{
  "n_head": 4,
  "norm_eps": 1e-06,
  "qk_norm": false,
  "parallel_block": false,
  "lr": 0.00942,
  "beta1": 0.95,
  "steps": 2659,
  "dataset": "wikipedia_en"
}
Each number is 500 + 25 x the weight over the matrix's rms, rounded and kept within 0 to 999. Layers, rows and columns count from 0. Numbers have three digits each.

# down: layer 3 MLP down (transposed), 320x128, rms 0.211, rows 239-273, columns 0-127
# gate: layer 3 MLP gate, 320x128, rms 0.239, rows 240-274, columns 0-127
# up: layer 3 MLP up, 320x128, rms 0.23, rows 240-274, columns 0-127
down239:510483498510468525487555466494521513576545471492508461531510509499522489475497513490451504500493496520488491440480465505477491503567476492520566486491497498478499497462515535485473481483533527461475495525527526483532477497535502489509498500507508471488514509483478522501479529498532476472479514507490512477469484444514499510503508468560543501509511518478520470484515523503530515527531
gate240:507475500529472489489530514511463496537465471489504530483486521504463512527484531448468545494471477486524475501517508475492469477501444534504492537451495510512487475484497504540486488503515538511492464541511510545515543531530557472515434496498519475502513498485501468517475478477483491484547474498488505501504518510505503506514494495508496484550491525536506529472499501510491516451474
up240:547506556551490546490525451478493540488501549551488530526467500517497509510491551490485503502489493488507524520473525490504466521533490517486456531484494549476433500502444493467519481548469512532472488564476517532497505533527569522513521518485479482495483512490461546509523507469466493524480430472525521517514499517489471508463504515480511470504454489493503550503483528494481500512489
down240:497459470458496529475483485472499490506546492488520537483513468511485444473502462489509504531505493521490480464455493511484483551490520468492506443530514481519523449499458495493479510471510535423520452492544492479511457482522425493520493457542513528508484465531514454484564474512527504496540493484516508512535514478522493492489484528522487497483489482507498511502540468468526482460513
gate241:476494528480533495501491547480506525474494456488500550475527518527511494501467500539437518524436512498501528509482515466572541490515508521509496472473497479515542486511443541544523489541481501504517470495507493498524509462486526503545509492516466521516525455523485515472460440541465513545460518472510539507543468517460466516501461448495454481532536498510493504471458486440537508514528
up241:493438460486462494498507458539501491494478462508498496506510504530520492517515490523534520489496509525476503495514533538539436530511509543544529489471524548514504476484501531558476532499499515546527456506475513482453530491503497495481520524503455500509501490527426516478492526540497498522503513523549545543479458530523489513519520502500508526487530474512466509463509522498532519530479
down241:523538524485527513527508557479491488518462524534519481469521516511477482503542545490498526528527510525485485484491510489561464513492466515539512502508504536530499516536517512539541532526472502521492489499495477514489513484530473510513496480524512492482496526478490471507507450504539457512505491520484530501534508529517519504540543505546520492518490554516512489486460469477512452506464
gate242:486497531530485514535484502443470552474502557472549538539562457505480494493471488539483511523469507443479497468447530503480556503494464498548460467491504549498487431521454478474493529463498481494508478521504500498467505477511501436510518522526502546456470524494525506506518522490531492492496519521488505493498488521512469442493533467438472485480482498494519501502465494511496499486512
up242:492494515484508492505532520531558500536543469536484513462493531490543532579477507479513478506485519520528466511520479512509458469472513509511547501502514497503484523502533571490497457492494518490493497472497527459502527467488472507500495467513532487511497495515466474491546505498456480514453455511444521486499487510468503541442502531534487521516521495547504538501495485521442524526535
down242:501511482498521496516465492527540484529478547477515513526485531497538518473501511490506509522485479507526489516470449472470517485483486559526514516483462502464491521476501520528534452489498491534531518535494493479557508497471542518513513538456478472510572485485513512477504493473448492495545524463476552470507519508492507501525496522550486531544520492492463487518513481471490498514531
gate243:529558495520532491508519528499491468527541480522488490471468472533487486510503481522485492540499464462504476477454499514534462533513444498505536489456511499520511499513550489498468484464522479460479490491490523513536498457518501527524487539480467480481493490486489496492494510453523485521517515471518490502493463490505508530489467477487534510525533495492511459520479461467495499535484
up243:496551515539523481510504513470510480515485505471531488507479484499523487505502497505491503524512465504508536481480538486523507456533465512501500542484483499493517516495497496495472516501522457485567495503553503479540492505490490505515485516496483490461506476487469468523472494512511517521504539497550493482495467476476483521513475493511514474498523481516511462567495487417532502480468
down243:506568490517547471523523508469491466479493453506530461502512511490537536503537488520498504499514480499514528485503502500497493517493476504541520511521495469489523484475503506499485524484500532519501492511539509446487494479506513509526493504481490476486478503504511494489484518484519485517470509501527507492466452502501478511506491494466513514492581490510509508583485468502472477485501
gate244:505539535484541504495473494505565491512495495479512474477517514485474523483514452486515486455518495470516513479536536512549468495462474507513491497483489494467497503518522583503446479508493482478482495530484459488487478494509471467507502509513519489481514460456511510547506490501533513528505527488537520530484561540506519508547504467499483473495525476497444525496451499487483522452473
up244:494535483494473457467484530489507533515501466524527509518534506492507479502448488555516508445458481494485503515482508485536463510485481547494491512519506530499484485507479438476534536495486555492510528482460506480522508556518461474482479521491521479471533494559516537459509467469502490509481525470454450503512474507476477505523517510534505462510510492476495480532473534498502547493511
down244:526463517482508516529479535544463532517469449502463471497519449506512511497512482510511537485510452529440577494482463496524510479514487483499433489535498504499498529523480515447483507465536503510546489469470501537488482533508480470526500507547491500494564532559463539506514479523493522466485513523471555503494502485457492490482531497509516485511479492490488494477509516488528486548485
gate245:508456463500463487533553498524525495443475458450498528494544496518559462485565494510451494506492463509501475554502501546497516496457503497543518477466520509513500496550485416524502529523438452503490532496544511529494498469428460516525555496561579508501500461498495537513536486496508497516482567510505495448476491480454476524514433477572533505529471489473533528516452477516517501504520
up245:501493493506494522542486438481477501491477469564499523483514461492514554496481487477532493523463531502518501537518493465504474532501491447462510475476512542544504510484431536488522510534547479548486482491473509508534484534462521538525497514456461510506491506495463481501554546497499529499495463501495483504537527509516504557523532520524467496462446510563468552522514535491509475463533
down245:545522479503465448426504487500520499554527529507501498541510532513453481505486501513502543494504505490526489493514449501449516519492517525423472509457470551480489507522523553510490515489498478503534497493512486492458489502513520509509475490469454476476503489474483467517453483517476472487460482489504520510501491466466498500494535490514489498468514512506542498494512481508549520469489
gate246:507474501505479473486491462498510504491535490451522511524497487462490475527506530501476504523523519498490499542522547501491491443527461526531497471532476550512487474479518481533520487503494528481485493482494508549512490481495510494504487460532520486490472459535531486475484455517536470504541498514468510517465476519507525507479531514502480490479485505498520518514524534510513503492504
up246:487533488481506525510478487539498475498441523513489519491498505508577500525482523501456479512450444469553543493515500491465484524509507526537547458482517469504522503501479480491451499475496504493433556536501547503514520483490530516543551522526507521497494502503497479483488508507525492462497488531516518495499447507502524499483485484506519485498488505518554512510487495503460540491504
down246:480491529488530474536474484497516493466524496497493518510535506456495471517516498492504473531510534505517448493450559485487515499514478473522525522465461483523477498554485484518515505489514488507501489499490547445524479498496493548509449499491511497491480487513556507504523503514535496516500500516469489492517472547507486514463456514551480521482480526496477543460486481501493497532545
gate247:447482485500522495504493513506519527496504532523582478494497435533473541481516479539503492530467492497514498543457517495511519524517482519488528468536518489480509534532497506510519456524461470506493503486502479502505487508504518508501527488504500495498499462483506485525465497505527494525511492456463452494511482484495527502431443512515473480467491490475498483504480446493503510488527
up247:475509466467510468499491519519475509453512544493495462493491443549501499471563523506490499458492507530515479497481454472505517520513479494505482494494499523500532493500489489477487512500474467467510501519509488500468476489534525476525487509526483536523487496476528479480478568530485530513478465472476502503548490508479525540469492539487489452496492516495499513520508507523471471493458
down247:486544490479488478469486495453475509518458552482565544499511505503504504521488511504488444480475475489442525505430468527507498501475499498505506441479524535541512482498445516524508470517496481483492519479547479500507517512494504550483490503502503513550518519510526489503465500527556500535463551505488474512516530532464466502493512484533506530470481473545500468534542485451473479500484
gate248:533510513510526492507467534464529458524489486502465481460472516493487522480476496500476478508459516452499509512486533482549523533524477537498549495503481508497485466547484476541445500497514527478465492468511541560475501516546470539521497485462498501551576477449536503467498504446507452488485507512505508512497516512508519545481544566526463491521480525510469560479479519449519499501513
up248:472485523519498517483531513501518492489507510496538473485460522516496514492492464502488519512491534499421504476468495513518543483566513489529519464520531544513483498490481506488484484482530501524518492480496461526514466494478461514480499495509489478469491530500500500486545520436518499507477538501482461488513516475503512481530473530490476527501474489460496522521463448501481498539508
down248:481482497455520523497469502526465545513474477522475462488495540502466513508512477505525540509509515510514491527477489511506489488485546565492503495508501503454518468518505538486512530533478476486486492535473506485533523534498501441480525488518531506459516489516516490547483495562516487459572534492499490520479509488505505494472517494510537445530445513511511497482451451507496529507489
gate249:495508513512513502518536524531430518488546507488498485524531491496515485484478503528519512479497523516474497496518525496497472535494508503496486496484528510495498485473524541519469491496489514479472518520514543480497491508520518493520464522504537486539514481490501513468518511511480511478513509480505539502482484526471522475493526546498488509487524490534466527481487478522514501488490
up249:476511491489505479488498482470574494523495518470502525498495514507503523488495521479507506501474495485493488454488522519533511512482503492517477474483487504497507512502487505475519510521544493482532513512509462502504520523502482507486513482519483517473494509509528516516487518460491477518485482551465484515485507506448498500507481451516538500538511494498506503498482528494465493499498
down249:544500517525493496507462496534503533508478491501491489489491521488504513493481534495455475527525521525489498507544515520487488473466508487510513507495480484503525478497475452495503545537480481488485493507463466489499547520466528470486468514551491439495520489501465448497520515509503520500484540488519527509512522514516515475498507462504485529493487499503505534477514502484497489499464
gate250:532476438505519529506468513470519504558504514498501516499503524545492505475532521481514499522505544489509522488535497495497518504525481490492496463513512522469441529487456511513468491508471480522522580531565488505561487516486505454468546501506521522527475485503538501480527494469475522549487538486457476511513510479512493571539497497435471465484504470513472561467467502493526515515529
up250:492505502546467511538541502476562504448484504478474507484487520479506496516504504481465456496464454486510458523480484523456501506514487523510487547521533489502480490504493511517509509484503483540474442498453471440477516543519508548510481457511490514491529499454498500535469452484510504473521486507530514532499521538524517466506529471586536528507532515521482464496537483493460511470493
down250:532477491529492467555507475529473515538499493502528529487475482524551511497488514475465504478502510528422522499525519452487543466496505534504541497496496475492545492490493476509499510480508522469513459535528517464496547457504493487500499521572490500513510460525509512479476497478509504542536440501519480481478495502489572494472545516510489500495532454529501463469557495518506521533519
gate251:480496503519502492444548497496543493557536549527502501475487485510482493471476530471536514486554491467508496515483481504498521521513507516495504480483526481501499520520502487493526470521506494478543484447458515555489501508528486469500537516467493505510483482504553509517450517507491493520535484513489486541492522468537518485510495479493463525507489498461507501496501480485481482521505
up251:534560483525529503496472514494493506475533514495481505541480537455484510495506484483471486469481503537506505507549465589504493479474473493505432544501470519512519505493499478519486516507450511524491502520524524514498500504504442526443502506473459458495505511480490472493512470503529543480502516468487491513508490448487492472513516488503489506496482482500495513525494527527527516464461
down251:496530476560460518520528515497503500552472476527519519510492505494515495504474501505475536473497532489502519465506504495522438429523500488481479504486508457488467501523538533490536488486514517509451481432543499467470494517512531507539464497506502519518532538447553521527493455462446525511479502514492477498512466475532506514520516548510473515496565486556509484493507474464497469473453
gate252:486492478487496516519506519457530485538545513498520512465464457514526473538539435509466503498503486502479456508504486509534489567495443436514551489501494503497468508548471491519502499569434490504512469490528535500498476494505477524517524476501505559555509459435510440492505547475474508502500494497502497500539492475511557511521471464526474482553509502530506501427452498475509517500487
up252:512509469456470489485518503492554515511501496496495491532445477503533500503492455527529525483467510457494492497446497519505488499512528523509534463494560515531500504509444497545495502540468483509508490540494513532492496478521516504485539490499507500508555486461490497499477486491529500478500446509519501543508506426533596515466500514477505489546517507511524549474490487469528461525528
down252:514481496492487525487523491500472530490483490489522462500533540518456482501475526476470505535514481535414492522536528490496442522473488523552473500493502467527558489490526502515516482485505505517509490521478494489489519459494500484501517491468447473485465515522497522564535466498482492509496498461516487498515482517472486501513548513483523470502552503520483546469515510503545496508476
gate253:498508509516499529447512474520480480496526505503468552517492481512506535516511501503486507508491527511489496523504502485493520522526487519527501501452445496482514484522526497500476499502497500526526510505505509542513514507498506505519504494539513514462486504516539534537491484555525526512507579489499525495496470513490490526460473467518501482491519525503469486460478463457514503491477
up253:481478455477496502535484503533481469492472479520546491509545517511479468536500525514497535507475508531519465485525472480441490499497470508518512485521516493517487536498531482452462503481489463505523499467515494488500475452476556468486526497507498495481474479501519505520504466555497512501510491505501459499504542516525504468488537481495457488453513470476521504497430520495539519508542
down253:527527508502498508533500508488537515481505496504462505516517498500496544488482580512479504503487527520493430500487477478533493474480473508532507458491516484537465514486507508468507498480520487549498504505517504500508475498488479491510494507457406479493496506443501503532505470509532518493505472484471470497538489495499545485540484503479485497502499511462515473457493509487500526509515
gate254:481511497525511485469504480426532425527474544521485514486502494524478468459498497496524543504521473526506531509486530523529487476533513531521523513519498507510519535489472430548457564519485497467520466500510476534529503442528502455495496523491506521502467487507485454512555539547546447496519541557533511542486460487430462484522498495488551510508511492476513532519490474508471482503479
up254:513482513499554482500455513478509498477496543564531490507499496504502512540533500508519489533498496512504513518515514488513511503521515519513501513492502519539549430474490445563515465515477478518490473451440481525530524478513483482475465478479552525523488560524467537518497490516494488507462547507528521515522493544430471442486490513521489467517521487467499475544515466493528495464503
down254:499526521528559475491525512573512504488520523491459489469448500551546504494484483505490505533505521532497462474500503493503543468540540523503522519498478482505532528507535524496497488462519459507487498490517496476509455495471495508512445498526440509512520477475499485547513531510497504502494459497501505509513495479535494492496469506485536452539479516521472465476472496490491510555477
gate255:498544503526506499509561513475501526497548559432533482560469528515526492497535502513525488483531461520477475496482484471491502525531496503486500493480489499492477515536511501452532515484486522501525481495484521524480503501542489510520490548532505564522443497502454508524485487480473522558506505485527488476450492483540542531474494471501518518490537494483493531495521523494503478488491
up255:507510516475477473483459505557476489506502489513472448522555524477468505477496504527479521487494582519479486501507501512515510506467528515549501523535509510507484490479484490522466477484479446472467504508481468494472510506515530518501497514492528472474481521523505496486515523504495472487497497506523503486540502478489473518562511486529493538514470491507498484499462494494494470538532
down255:465511480512506486473520506544524527543483496450528505468515447501502525492495513517492464505510485504477508525507488494522501514462523505479509499547528534511493490482503499521508479524512501478467525494526525490506554502430509496505495484488472503514467510533524494496527533471475530445453517503506468490499521494536514503477520497487487487505436486479479500483493529515485530499459
gate256:472525486491483489470530520535482512477509510523439486493488524467548529510544465532509504500462499487512514531512489508491529501558485579469505489513500519490534497477536490569507497527430517550500537488493514496495514480501502527487494510516483514522492509469552465512531481484508483496494468507534488540507510482527488485520489522505513522503461490488462500488498490499488477494472
up256:476546528502468427532505523557518485465507506502465488482492459472515508473512500521522505503484520458444514470563492514544515497514488487450485525467495499503530512464485493510498465505523495505492480493516508470503492483484502494558518489548450500483514505476531499524541523521488471474513520515464477522496522497542517487557483487518513542494511491507504492457500461484503502500515
down256:485508466457457514515540501508470493512503501536460483511515525514511536540502539532476493480505516511518519519453471503533510505466538517489512486481530468484496482448522535480529527448480479519498493450408499498513462509513510499508463547487531455464483498483494560480507502529499490463524526490484490506480531512486529444499509479521510524505498468466493481487499500534510510492458
gate257:502492497472473505473523491491513492534553494469484504511502509496512498517558482519552515489468453527466511501487508512514512494518503468453542461503474472513492484523490446514493492507498509525468534478538502491496533492496488578550535521490513553471495541529499486503483536486468505459506531491506487520476491499518570488498470497495504525517514527543494491490484517526477506509511
up257:491468541500470503474485484516524511490503486496500463499499471501492515536522463515514514494431519489462539515542437511541511526515555509499530473489463497492502470527511472538541495464477498499505484515530471514503499487430508486526527548513489490505503548500494507525516501501468535506497526537495478539479454481515524484498468449526494511524528502497576448507512503519486566535490
down257:506503473483494496525542441493506464511470532502474550496525537493520469499472491535548486470547501523545517511513493507518506515484509489520502521535556517523487538487491469525480499527476489503511465507495528509517457482495523511495456516469572520511489476458543512497486510510509522485538470518509439508512525511495504524465508514497504518489507499476488522489552466521515491503541
gate258:454491486528469492512468521513494493532482509492503484468525503510523487496471508456504496481505492508525497523503495506484499495506489511522509502536518525502510498514463512467438498511469441515507485484482461497464519534524497475515508493524533515496474502508479501487490524467465482485510476496493550495493517459520519504540495506489486555498517504528504508502501495483488534487534
up258:528504508479528491486564485469520519501533522504500507535461503483499530533510458520532477514508514482515537497528506501521488523488505512500488482440484490514510489457512497542540479485493511481447525512484531503520505478485501529484513515442462510491509505511508505481522476527517514515526512501494500527482484534491510494470470475506566459503511529476486518506510527533521486537471
down258:457497513494479503486477509511535502505471501413518479513534514502515450466478531482495518516510506521519510504474572519530488492529480490516503488526551523510493464552490492486465479522463476493500484480518480517495495511524485483490526498522503485513483528493485485493510501504480490549497530486498491505506535505509487449493500495513481563508482491483529545488472465491502495509496
gate259:556472495545501471487536529500494507491481489465512478472499536494504504513516455489517510525466454486484533491493477468537475489477475514545478472515517492524482531515455525513514486469495524501472504485474503484450475487473504496506477502492508518500488522486547472517500426483502578476529526450510534518478503493504497508522523517517461502493498470518498517546490502496461546517510
up259:527502549517470561499445496459549509487461507484519459517500502501540493472458514431479504477520537512502491481487507493432534507503515496502513499516507508542508480487522497521486534504447507489470480511507491485493493542524507476470499467479507484535532476521482509453526535478489469521476503532542488558470513519493504504493492487490500517489474522543509507520499492499528482543468
down259:438471454510522516526486488535471524503533516469491488509501490464493520540519476518478512521521512537494480481514501483545418472408512473503502513513510523516478454504436508540490496511505480488495463491527517461488505512518490461493504553529472536503468474506474472524513460481542504491517518504489536522536489475523489513511509499486504541487456494494555520515534493483501518522503
gate260:479482521501513472495496492505451515522484526515502507479519506493462515512462516505511464530490498505512498531496512495517557476511502471514492494486520522557500475528520442524519498512506460511498521490502545539475508542531535492497460493508502525503505490549465519482529506505512523515502478438490504508476546487537498526515511518481505476522467552537492514495489525514528470545475
up260:534493458501513518508473521478506491456496498504492529488520465444516509513533488556515527482509503537506464481502494479433516514493473503518550526529505485532535572508451500486475494503502494520504506494528480471516503508490498517522527484474512505514463535495487447500479463498437482492486534547488516504532478509512521474460471496497480518438525511471510528469512478455497500484496
down260:484493493507506517524524512470506539519510501523496474478507523530507469498526497457502532503516474478562479476492512503539524515457491465475509439456452477463510472520503501557496507519511490531486484490482472488537534456484466495482568519479501521511473472519517433541517514482498513510477457541493512498517470501482504514477510492507505473485475508502503523458533519542435513520540
gate261:507537513497536510493494543467519485510461536519522486500509508458481502520529538537540476502477497455497465483477490504464479506515516529466499480408461526494502460499505491496499500506495480527503517498477459483502493497491518526472457507496546547502472530519505468495509508439466501529505497506492493492522489558511529491521550514491475472517554523498496522479527506476495545495514
up261:472516473510483512493496501465448523509475515498517497507501497492488478504483477490537520510485522519502462519499525487526522536457505505513553511529477536523462488478500515492464512510483468506517508519517557489496478540468492505514492500457482513460504495493434489496504539460476501532496509498501511473511550526530487488534480457467484480492509456489492505532500517492526496496488
down261:517470517505483482473497489497537481511514533506517465460500482479479499483531463517497474485498516527500510515465492532482513505475476462517458487479549504488477485500549525451522512481508448499478528524512500487507480494527524501473491540524487485481539495550507531461530493548491538488520468485516532491503505498505480501488486501512522478449435513521482466499528465525490545507535
gate262:491452487474484502508520488450539491522508501489512478484518453494492487493510527507500526551508462470539509518463496420504484502515522516502496490489506485469516490505483470508469488524495464545510515534546506536479499471500508505395526486465491544544457488489509474504459450515501547505524502475503519500513526523482530475501490502544497528532478538479462540557508470512537456504464
up262:527535489529542496514481500542445515461508514516508528479521555485523511498471450492513500497494534513500501468503504541487544474494486473491522481497494486532444480466526509513502524483478517446482518500497486500484499527500532515538465524505494447443516521556520549489496557488493476525476531510444509491436484483536443552494470498488500498482488501519475495466523508508493535499493
down262:480486517468477505540452491541452522513484490537474505480513501472508495506494529468527480471501540493449511518507497452531540498449508501504499523491549510505439485499477490477504494497509466488534539527505526466553497495506543490498479486486497498478511478537469458506511526462519455539519514549469526510484513508523502483478478483462481531472476494484523487461509488531484484497525
gate263:494532493521467520511467546470528479491475524483511473517495485510509500514549570495516448504507504496522489519451503482525479557491481550489495475514508486480510525525513507503500470483527504471519515492483537523538561469531508474521528533506466503490508506517532551510498475523504501485520463507462468505501493482511508492443498496459536494530520541496516508480497502467471525463482
up263:496475520483525491512549482538458505495486509486523540511544509463500515486514490520521521497488527500466527501529528513476558493492507509500508504483491483542493489506504472504498548507502489538524518517501488463502550518467526531476446513488443520495469469522483496524481529521488466490507506498546571447497516497531495492494533508512436529464521472520504551507512480523521470496488
down263:475508516502503502494561486489516551487507494449495514502521524518481506492496536512443469462528479498465513489548522493469509436502482482468498531502497496491475505472448484491482557500483538521494517512480502474454504458517474484506475526524533477496496508551479515483492501492508506495486491489480473503486479519515515526490567467516490510469474449538507495497523491518472494450512
gate264:526471496504486523480516517483454519488494548489488531528533509526495455503519513523498518503497478504524498485471544523508455473503500497490546485497479513540540480519463500492518497469535499508507531464516514469501473490479462524535480484508518520536500490492458473480509515525489491493490513492509534473516541417503489491491522485501509462517543507482499493438477497471517498511468
up264:497499517523503450491515498446477530549496486518509515496486487489501526516499527505495515497475507511491509521506541507493505543512525495530507496518492513533553494537510470535491569508503507500497488502514519536486508515501498480508511489495515498520475501526504506472491543490492491496499498474498499460533506502482499484523482481554520477507499528523518512457492500483468473482507
down264:504484512499465463473521510488473502501475501486478549509484534504510476501458509497531486484495519491489465485479453495520481519506496518553504537497544490524499550485459507559506496492491519522518537478460483513503479504472480501491502473562480512491514490493490501501477508467464471491490525521498495510545510501474510530498523467483502519498442468489442512463489516491518471517499
gate265:496484500501538506482515493517479516478508517474547494504486487497550493525524529456463493537510488462499493477499538520553542487504523508510500481487501509511467470487459460493473479529454515486483452489543521527476464575511467492460499496471469488489528516488527455507493524470461469532511453517511518530461519499456549498527493460528557528506486518490539512502535503478490488512498
up265:466448525473508517469491484481512518505493555453499479496487467477506475478512502472507490515523497481490506473508505463525516508483561492478501482508494518487499517467443477515500511485507536526564470505518457546530496503514505465465458511485508468537513504468488521465530481489514443490491464510516477512455526462472536520460501517498499493508518517446505531510486511454469472476543
down265:491485512479574485485468447541482536521494529539519513472518474543510506533513521479484515502458509483527495496496490461491450493486478494496535507522477514523468465468535504516457448487500534476501517528475524500474477499475509497495503492497509516493529518483480440535492486527521522490493545502482521481504482487473434476481499466551493488465528511524483521502537474515504523494479
gate266:535527507504539503473501485463526493502561489478529513499468509513498486484507487553497473560502508494477444495473480482490537486475475477496527497501532570488512500512463518477487525540494485497460498504500522501529473501505504520498526502522485499520535531493504489491487534487506470535496512514527498486530511529495513522452449487490517501480528476564489522483492492507489467485492
up266:519485521485517532442528515464517500498503496491514474500488456524479463514479514500487497509465526496484504504495509485499518502457439542505496505526536534491516519507515504491469490480541527466489495529467477522491464488462480548498540500499510517527486487479459528525491514499483509494497534499537512519497476556492526490508476502514499465540506525507485500512491531477515479471458
down266:505520480486493478498485474481546513489475478477562521509514503493493519452460521494481502510520470487475521496526458504498491501457496504462521551510501526501504477500449521489477495524536480536490509496502491505504504494515513499474486533499491480494547478528496538483513500550526466532532435501496497484494473501482496497516452454513481517477535477509476537516520504509515510495477
gate267:479490545530478488488524533531463502474543427490555453510516499537496499488500511454509550499495530506433536482552516500540490554485508500510476507504494500483543447547527525502537480516457504441466494549555511446473536565525446523516525523471493558543512530514483538511470512490501517496493483466494511507487500514478493512478493473499508517515489488504456500517483521493517501525450
up267:511503505527484503511550514504524503499460537498508473553486468518549501480545512499512476523483524509510493495459515548509567520471479496486534468504523500514507489519494507515505472548478522516505498498549535511531539564467469508515531507495454541506534515558489477530474533505471458500500471523506525491455500497464504508477499522507501481466539480505504488476490506488488481501460
down267:536479481488497469440499499493490491500532500458470503484434544511524476510490458490550512461525548529516485538505482507493516516515510478483506538514494466509519498518505504443511501545462455509527477497476493493523525513487485534523495538475468527504518419443492448493465575500522508501511488500489486499497511507523522500520504493482500511487498471516497485523463553492502542549474
gate268:481509493506513510495503509530505502566499484464503548518455511522479496503503470464487489482496512523482460483485509486505503487527529518474515485472505461496522506435537488487467489480523503459461514498493512503503537518512537491499445505493488481478472541510487476526466560495515523508506534505504496488517514525503504467509493566536521529497538512523522560500489507511490506479484
up268:511528535509485474501475472500534506490492491474492570526481505521483507501486485460476508512548505446509500466493551509496483525513534517488520484533508498497467517497500549504472503492504550481499480537505493490472478529506525464470495457499479476480535497480465501461528506506533477544471561471493516524514486466533494488500489499483538483516485517467484496511491499530514518509521
down268:518492528488457518486501519541534519540497469493515496520467451501497483482504544518481523477500537499480474498508486485502533492471504473462475518478488505501471517494559492494497500473503525497535459523430564501497525495472480515503449507521524510492467487485491469488465464447502466473536428494462508499508513523497491498542520505497509543470501498477500517497499491466498510471539
gate269:521501544482470461558514479518480495552484453483498475441497490515506479457474492536528529498522501542522521466492475574528430510496531491514480486514429517546454537558478498509496541592517501541565522488470442463548474480524509572532499533566467513484507462500498589453488519426478521504505437498503527482508508542493507493492498502548535529455444536522483468534455505534546505580552
up269:474500477494462503508559532508534466517496465507493539513508490510537491496488522467471472444502447454494552457499520506509443477508476499552499542458501480490561521541540496494517593485497494516483472486472535519517511525485537481508508491538523486436512454436464487491499445512476514537493448523476501505486527510510496493468465498464515451500527515490514481500520482492463553503489
down269:482413496502499527556484479482511506496522507498496420493490503487456492508471508529512415482462471537546453516494524539508482488472477496554522493557536453474495516528543485546484481492520501511505493512483516481517492517481510551528520560475500447496505494476556531497478481517555505479521586535500484527510507459473469515516518469503497492489531493535490486469525498471458511462472
gate270:510507499489476470473488527515460492524513481495532500498548496501457526439403509494483481520498504512494492485475480506498509438465482528454424498454523491466489472483478538501538531514543484482500530524528534465466470529520521517516487525526470511504535463460527512478468567474485500507501452470516532527456491559531515501490473459522470489511473522530488496471480532506573479457504
up270:475498517491505512463507484536510527508464496474515457527511541477510490495500487502494493484492493537486503490516462500468490535503491489528457545495455503520524490506509498481525549488481512516507531513521524500470514543490484504494529501498501502542491455535486530495441479494452507543456509476504502549535523485519486506522526500448487466486489504445507457491474496478512518483544
down270:479515505488521513500512514477497515514503496504525508472464478537446496475454495538500482515507507510499460436497540509502500439509485523479507521484535489503504506490539495528507496452510502538525522486519528487473469498504539499497499505510436520492531496452529495469531560514494535537493482515506514498486490499454502497460509457528519534528453515498460497521508512497537506499508
gate271:483501518515503475438536519486502520466516470468529472501442499532488515497525499484518470490494511458528516521508498503550539506509476535496487524492491502486470454504483536533508479490493550528474452468511515523488482524540503504504513463526502531502519526459510458488482465493519473510491464553509461545545510502488488475496570540497496530523461513525499547512517501529552484484476
up271:539499533492511488486522527493481543534486457483534484488461520501489501461499513466516482463530528496506533501494538534530508476481488497504496490474488517462500533521467509553505550509500522502513480477492493526527482526521485477535520513533486512507513505489500494486486445496511506552492439538501474487520498510526491479498526502540527527503524525465502491543485489497494516451492
down271:516479467485503496509511521509496498498525518493493482547527477498486511512478515532499505492482483506483489521509537508546531490498506514470487469484500509539514508494500508483472446495496548485483492540458496496503502446491524508475526457514485501538510482472511449502489519475518497484488461484500509489504481535464483523521493479450481489514580521473526497480526518514542472461494
gate272:510495507519489488521533484508497472481512442483438525507475547546475495515512491447487503502520488502567478497508562519455507547512471484504486499487463483506520512485465494495513499512483512453467493520497506507499524558461504513509521517472490547508472492498510485497495542476511498511529569520491448531436515505481507460470462496497497485538526510528523471522475506458497534479490
up272:516508540482503487502522478505520524466527506542507494536509521457510453461476505512488495537496528471500492556474479471505515507515486493502493524501504498501520506447512495534534476498516510470529523526513507504445474500518553525470480504510518480506499516499500489455462491534483506481483512490512539497500452478500507465500527510469443518521457492489487524488485529491537470514555
down272:551525521535506541503525475479483490517542482499520513464519530493502512491505518491486477516478489511492487547452520488456503531520484461526495569475506507479484487492515454529491542502457508489480533529485507522517480501454511504468451468521472543471437502537513505459507516488471479507468496536508493521483500474517507538480490521486451480542478483516545520506475475533499520554494
gate273:481500545506466490508493506505451479507528531561543510479479508525490524499537496427478484491476489550479515486503454493478490505531500465506515493467487529557470477480564509484531499479516503476513517507524503504508483484497497492498529476543524506499462486504457476476508501469490522508510487522463493496515491500521574500479510510542464497487454491497490487496446460524501479488527
up273:493491491498513480518440510494475496463464531498461493485515534486535483493515539477505506500533517475524497509522501463498534462493508525493504493470476497543531494471531528525516494552499494502469537547561486490544510512492518499518470464470550432514524471527477501484472524475527465522483527530493507489494517514474493534495535532494469478488574498515515489481504533478517474512493
down273:485516479483476491470508508517480546524485535484493518471468486484491518475534496511505455494483526494517519515486517489500444487499510484522530481489516531494522527482536539499457499466544483509523500491514489503532488532502530530501497535482444482477491510482571476505481499531500519515475506500512502463486531477495474487515545466440503511514511500521478503511542507522534522466530
gate274:522473531491479485483516526526473525499471453497469489498456504509509498491466504501494486485489486523508528502526483521466508481552506537496537514515468515513534538488488473501547464493527501457527482500484497556511520504505480508529485484529484507477524497540544506529457459473517503522489540521476463479505543531524439493424500547484499531542500509516476497507495502431536539452499
up274:510523507511496490492517539493512526509534510487472517527449491526455569517532485472492520537517480523506493475553486572456476499535497506464506487501512501500486517456480512468507456484539506495498477560493469458473483498493472515483496491494499536454505499492522499504552492504471548550455489471489512510509545539491494484476485549476511548481504481476478552549499476537444448501486